From a checkpoint of a small transformer trained on Wikipedia.
Size: MLP 2048 GELU, vocabulary 41963, 55.6M parameters.
Architecture: LayerNorm before each block, rotary positions, tied embeddings.
Each number is 500 + 25 x the weight over its row's rms, rounded and kept within 0 to 999. Layers, rows and columns count from 0. Numbers have three digits each. The size before them is the row's rms in percent of the matrix's.

# layer 3 MLP up, 2048x512, rms 0.0817, rows 929-954, columns 256-383
091:505514508486458482517532547476498478518532516503494500529517474476516449484498508499527504490527488509467475515522545489496498537537502486529531450514540501493489525508521490467497501527523539508454529487529474502501501498479483488544521480525492504512500510503502487476500527474483481489526508488474503510497533527535488479518519490513485544507516498471553454528508533493520490520527
106:516511552501538491519514549518500526531504509536499495488493488478478539486511517496524485566487452529477489455492511439459535538438495523514478493531512505508507542508533531550489515515480497503489485504529496487519514544527492498545534485498503484534477512510508457524481477484502532511536500512456473518489496481481479471515527525526469476497550440496516486534481473476495475464491
095:522492490490511506497497548453488507480454502519511453534486512473493562466483477526488506482489505450501509483497535508507507502502462540512520502471503472480499428508502521511490495499509499489529495508517498496501513509499533484540502485483545462471527538527491510516494503523473509508464483507509501504474516524474477557517518513480498493518498470493504503489499539499526526530507
094:526475478509467498514499482488463506513528501489543502462523511506466493426521493458485485502489518488534501486507477444433519541488466511516486501472479536505546537541504492472502527477492525479488500521492511482535490504479495494460526517475517484452502468501531503494489556526508521503483482508479509467530508496497543466498511455513478493492472571468485463456519481518564508520483
116:553544491493485500530527481497495516550495548526490486469518492515527497465468507526518473481485484497490464537483491512470484504542458500517534540537477532489468482485538477561562505528523501491481512492481559495496447485507493469459459513512505555464515499464490527512492499489510465500477470514480467492551526468480473467528514496507538509464519446475527491503513499536515543480475
092:495535480488552517500531465431510497493545507488505508511509516448477501486462483507503521541481478514509510491490455501476458503523483476506487511498499518494516502471499474528460493501524494474561530537515512510497493485485511495464507522521571485497503538495512496491487532503504484485483468484499536508481499469513516493538543494516517520531527466535475530480491525498496498498484
098:482489476539490534454454469500504519475490518532489502551479460485511489506479552549515515567525488501526433498520492473470534494503467456470504516493498506544508467520520521502530455516510465494492485503490491483498540496513463513470450468528507482496458521488499481492506535502470488544489508452462476499551504505511510487503477481521496500488482563490491464546485508536505476462515
099:511522579526506530523487509512509506491501469498519514522496468492519463478557490486517528511503490480507449495477524480518497493473522472473450447455457478502500500466491535557528525499535490492526474519498524510471519509499494517510537486513466496480516462492496482474499530474469479490534496506497545485510529534487493518498493506511494477510498522547487553476538528529496497495509
097:504480489504500515517469528507526506501488542487472482513524499518498493507548518468518505488558506515501486499477497453472472493459501462524502497509508523503520534492505480486560466499497474426504473479495460487465513583495427507467512497490459483452445480505524499480476546535499515484523499504489500491503476515476506488531509490460510486496512499471516491537496544538474470524497
098:506523507485484522470546532503479490492502500469496533498509501486501478524503512503512488527552474483521499502489479487458499486499519517531513515450506463510466552505492454529494473462500491483503479452516485472517489498511511491490508514528478529462523461540513463466490514485497486504470556510488535522474506506536502490478505480513479476546487507462541495518428470503491540472501
092:489494509521516529486500443488518510513500498472500502496478538500487527528556546478514435522537502468478517485497502470512499518483505512539514526484466459480511493493518529512495441488462512427508499482510491486496483495513526525520526506531512519469460495525505485487501496508504536483546506515461511513500507468497524500498491458522505516497466487476498514501533532509534513510549
092:478471464506517439487490520523504479524496532520525520502503490534477506469543466471417493482485507496542501500510531518475502522486472488527479463474485511496461497535521480555483495553464490493533530438484457528517451519485544493493429490510435504527479521490489491492507541503547515554512460475488523525487480506517486474536492498492468534455513490556457514517526503511519504533503
098:505556471532476503483526523466492464544455483468527461526493490477483499459502525481529471522509509494516514469522502503432491486518501454480511456505525487469496520501497491476463490509498476486477466507506474532479496531509485482489526485521483492473503473477562501505501469512505485471510479508534477485516520441504548476532476470485439500461472514568477507523528508514508531524518
095:467490466466489495466476519539536497484459519516492500511492553520495475525498469526556468495510492472499453505519520496502466453520496490461491504500480492481540467499551500514532473490519500500510491492500527499504465426486538491491466497507488484516456509486526502521500508450494485499517457500520481506473463525505513536538478508472496526503465541508491481492467483509505507515484
099:494525561466451510513481530522475498493519548498506495469517501518508480511510568483564514468456492535505554509480508528488485500505485467529499483494522527490528515498480543487484555485464500514440479511519501498518508522523476506531493456495454467457497484526504464539493488456482467528500453502492506508489484489522500482478521506538501463547512475464430495491513507476522511494502
095:502500524502490521465518462561491522502505513528492495475476505513505506447533479501489553492534450523470454489510517516476523502507485521473482499520497535475506475497537514469484516532487474479495525471537487483491517462565529481475500486513529492486476540498496508466494492512481467501540494538483506506480538502511504555536511490520479507504524507524484504505475519555524462469521
105:522505491504482495500500521491501510498464491498510509475513511506519486468517468491515462508502492481476495471472504536469488494557492472499501479478509544476485468482506548476541526497452444545458486516530510507514506498485428526514495474491521494502504459491551484505511503460502508529491510512539480480522491502549524489520512496442472445520507494485525490493490525503482492472556
108:529451501533493475497486479484494495474512504485525464485500511482541550546512468501465479513486534473485504511470499518505516496489469504523509526494540493508519506515493529457502484499466404489484507493500524526537493492484500488474505477506476522485480512457492525518472496471510541536512454483474516475501465505552465524513490536488495509518530480503453561561442518521494484502490
105:493524526480505510467507437511446468472521485490464482503491492493518520491564482488540500481486508539505527466471493500479525505487546473529512546497499488499452510532464564472475555501499526538517512487487546550503534529472487465503464469475500482491509528520504499518520493503540480527492487482532502480500501460464487503475515521501476514538484492477524505523489492481499521494469
099:468510477500497475502534465510497487506502496540484471496543535492528537500533511498458495485476497495492501498509424490510511484489473497493534460516501527474486495504526523486538496526489520528469473515489498490423516507489510533498525499515527510515504491504535542502438511518502511538512501486506527455493509508495519509472504441482505560479545499487507505489518520548527515505500
100:519535501462500500529516498491479527554485520550527511528514542513502519454480503460523474489455497523509507525523512448525501502485489526465515487485510490499495499512518495520530504518511469531508492498516522523487477514472567508444480478482513516485489445534551534512462481495537485519514441500487480515497486466489519477521484496508488521501530538475481494449503544497525491530523
104:528490525469463512531544535513531483531488481488514442500497529469516503546471509499520508497485488513490497490505484479480543480470482503498506476474524502512500486501488470526475528501481464488542537550540510448531518539530523494502495539475508466503492501452482535527491511509557534493480517497480514475451522514516532521508513496481483511537489502542432516464487543465495467513510
098:516498480501513503493494502522490556488546499499531468497455519480480507523485442473487493521492478463521484500545485481482520518491502549477495507509491516447496506524524464491514500493468489535508494434512567493504506438488464501493515527450456449505487481558512513424524467538479527478493497477511524495525561495494532543471488452516514497497458502502479510480466491535514486489557
095:484498482494473444483521508446498536481476447495567478464486508547515512514468489494506498489497478460460487475462539483505484467475486520475479458495503492498456482458568524501499506491493547517504514479488509520548527454538553552502528457499528497525477512512476522490493506506492517471477462500491527504524504504489520545448492483501450479520493535526483524507517506490496438466529
093:504480526510481539516508492459493485507522501521486523507546521494448532487449483523505526484464502506455510556498464470545474518446535508457490504518477517468464471530488534479502515525499528493514462500482492501460536521488552485473515475514494504473471516473515472512514506521493491543479507509502433487513425491525477515473479508480495495505472496491517498515440436509490497498501
099:558481510502484509513470549513473458468480522510479490493477503505519516524464468490528497466506527515508510506520533494472485519520512480483508535495512541519483492521460432489541544541491466533505452518530537502468497504492445451482498471460501506520511514484490495484471500487473462473516486516501458488489484512515520507555493515439510499519548494511533516480495503513466544507472
# layer 3 MLP down (transposed), 2048x512, rms 0.0766, rows 929-953, columns 256-383
093:465479505495529464481521504491506480529525474481509547484492489515487492548458490503528471545496500508502486510508505539457506519513547544532498511494495508521501525481473513504504478469525501483504488504472509468516521483525520509475520467475537510509498474494509488530520501531519465514487517509488503492511525490496536452481480492552505495472493501553496478520508488486495514508534
095:488503492514483525494518457488492466511550527515510507506524542487507479519536491472501488503500524490512547527530505527503504531541462478480486509537482495508456476499477513469476469461482542499472515517459496501508496526528519509551517546469553494518516538486462555539521518472493475456471463473508529519512493489496526515519439448482517516497469509513503528464468477501457479478500
098:493556525506510529494467491517473514518498515494475526477508507523500501534496474524491472505501487512529513502480477449487487519470484485479508540496525467496455452462526505483530509502505504496488481537500499538514508509513506538477466528534496519452509528540470527522499494555469487517490533560496492500476545436523490518493495508523504564512491538522488502460491490519488494485557
090:511516504531510505527490525538534460541513494499497501456472475495510478501515503486541534483536507482539503506490519492534534471485557447496529531494508486515484486479475539510489481512501451479508512554500492536473517501487551546508489473503489519521515496517478507534475476487452486503534489562539455511493507519450485508526494548485479509518539481478511511526487503491484481476504
112:470485486474517495517527498480478508524524495496542538482514493514495466473550497551497475471500518517493521528422521477501479478525521543504477522475494498498485470501505426519518498498495496485496503470515547483520501501519531456437469498494497521485475515497513509473574522486492552510499505522530521529510510489501497480522471530486498501495544467455491454486569485520485508459466
089:496506502496493485509476479476471463466497514501476502523506526527562478501493508520529515518526501527481503503514483474509503544503467480498488483485500491461523486525508507511513520507487476528494430459486548475532511497479488517519473506531504517514522515552517522510479426507508510481491506491512485511475516518535497517462492501482525457485459484475470479503484532494520506518497
103:515486505468525529510515534502528525515474503482483496511521494455515503523472500455486514422520501494464519493514486470486480483468468496488451488536517494474464516504527472514496496494487532512533474507494476513509505507436501498482503463494489542500498496531506515460468538521496513495508488480521494512472484475487516535457571505495494538517448478478500516503582499475466525540503
097:505460497555474527501505488528458528515535502527500506498554527500464522514478525518504513503507483475483503518484467494497530515520492483530533563497521539493532467482464466518495466513476514531454504484457500467542511473487521499456490528467481523532491547520469526501539458514552531528463528472509521542477494496514453475509519492511493525483497479473506473481457482504517499502483
102:487473463506480528497522558500517494487498517530483487507510502474500488490501491455490554493482503499471468522501519505507509509535477491503507520485527544474499500475526473466488489497536484479518483508487488502483484499487509522472515482479496492518511511475507514465514506533491493522498526531486526495412465494517504457518470464494446490492499531531541505502486429524514469486446
100:510515479486487515549500504516542490519540503476485498503487535464531486499488451500486487506462508496494518464562495482545479499516500484529505472553486497539523540541520534474449521501453513475562510499475481488487503499474484517522497503469504512522456476490532536457498517508490469501489513506527477484541513508475472501476456508498529527504476513498459489485520499460518466488461
096:501487510497500427482540511527457514495491560462505538496463536532463486507483561491486522484494484514518514492554504538525535529476535482507486464489554530490497455538504492502495498532491461500508502531495512473485521489473457495524481515489507480489525486437452456506475513508491486518483466440506498447480514504504540513493528500520498515533519512472474498452500482522498484509553
099:510458511484486544530531510507527494496454471513506485507556527462468479505565493516513473494491540519469508553517500503507520490476517492508506507508441513451468470484508558514475507497460523530461494494468462498479481523466479543463482503519511479501529491493489489484464517512469498511508518485498505529463579481443532485454493511523496507539531527477482517509480466504531486499481
100:487478498521517512534435496486486497497508526505518556482537480500487520541532502500508508505523511540552526501517507502540490515486476477521491502502539451508516508484536501507463513529522505506507510523502527518486528508507502513518449516480503479524480523490493540514507501492491517510491529481504493535511496522523475511473509519457552511548485501518470503459462476512456493492538
104:504471485544483516515494490471488524523486471517474505483516502474443513554484520539542500470491495532491535494449514514470497513512498523497546460503517499522522511550511506483476504494503516523580501464536492533500473521497495524509480498492558506517441502504517476515504466506524498507543513483455495493463464444483516481499470542518506522519485521534524492515507468446492460491489
094:490541508453548456500494456496495541516490497499436487498502497477494471478477491488476560554516510466503507490540510504555494482504475533513494514487509488475504513507503471539485463525563492518531515481453517517508489507477505488442507545487521534521536511467510506478485528516466523514495522515514494464460509501514526452506487526475502497466511479484510496458456501527490473507482
098:525467524514503511483516529539441529511481420487487498522529526497485459475526495518528562494517542517543510484487464552480505493514510506536498512509519496531486498500484514507433468525483451492513512469489489494472451484518501528515490533524474509528509493467534505455468502527460493511503500514546476515471559509487469492482481543481494489519497466477491521528487526504454485564515
101:505542487524515523523514515530492491532545509480501523483497506475504530496468484505485503507467452492553527497464481494510511500487447515512492496518498514492452509494511512498551474492479468500476514546516561523526516524462517513524506526494502531464444515501527447470526507508505489488551534485539493513503500511518414465518451522474524523510533473562493501482490486466529488446517
101:480566508489509521526513471499519523486493497482525460492508522488514523460455510514475541481530494529475497513463516481477471501488466476520478481519479501468481492539528475504521499565567531504503521502521482496511502478478501473560504506504481515457509510481516506486537485470518476526490499499521504473505502536536494493506524496496483476490467471496482475499513494482521507486468
105:536500521509488502453491479526519495504438485493517502475538506506530517538570454521497496462524522518472481473488479538480484523470512497482500501543520480495556489501504513508543538553476518501526489469467500455509461511526495507502492468504527532490493521521489495532522500489508518453494491464500475515508529514474530453531443499481540492467484500508460454497517513524530508461499
109:525513483472528498531506513514491538471498498484483494494503494519504537526525491517505544467528492469507485515501468527486507479523500492537517482485524513481484492511521474448505503533479596500467495499486507484471520491521535513479493508515536467481488509501488499532507494534507477480492432495509451489447504538497509507509522497489506529528534570448523489485471459505500479470527
101:525511499498503478502465463475467481481446457523508463484479481464484495492513479469508519502497524493491512523468491486479481537492502474504511511460522449472519530535487474506484489502494501487526487469507452501517525492521502477521503547524464458570492543517488515535543488462497481505483495497503484479503504461525493468475480543489494473481508475533451503517515515509458474534530
088:532531437535494478558442450496525502475512567507489496466494471559478478475513493501491507513536529468522496505521500501508470530527531458495518531536489482501470522494553529481531471487520520545475494487486495532507495467464456492502498501515480487527495553540481497497483448466462502490508491458488494517496493500487491508507499505532540513480475473467536488492507482528482515508526
102:458480506492535485495478506497472514516476527499452543498572469528473479491516480485485520530548510541504481500482485501504513495533512502494486510520533486482519462528511552450504508537483479472497461540471529522479512523497505495483493507476541535495490484476470499565503483490463545512465534468565470506473485490492507481519528530533473532506533494454501475514489541486506544513487
099:512474482508528499463497515527505502495507493511494493505503504474508513514465547512519502547519525553476506479492460490478475518541510491470534530492507487519468496485467477482492489529528478460474472510512487487494494535459514546546492515491537535463491457476527462462522501448515476444503479481514497503468527508488516512508511517508486514481546463451522470492500484496511496526473
101:539485529504471533551501483539527511453502488499505539540522509513505487476442541474483468511474449512460512479491505538463555481446521484517476470501520464517480456486482454489520493479465434475506504486441516502494518514482503508484536468495510526492497508499516469535476481504564473504479506491504492470479548489501516497480455533520494488539477511499543521484489488474530505535480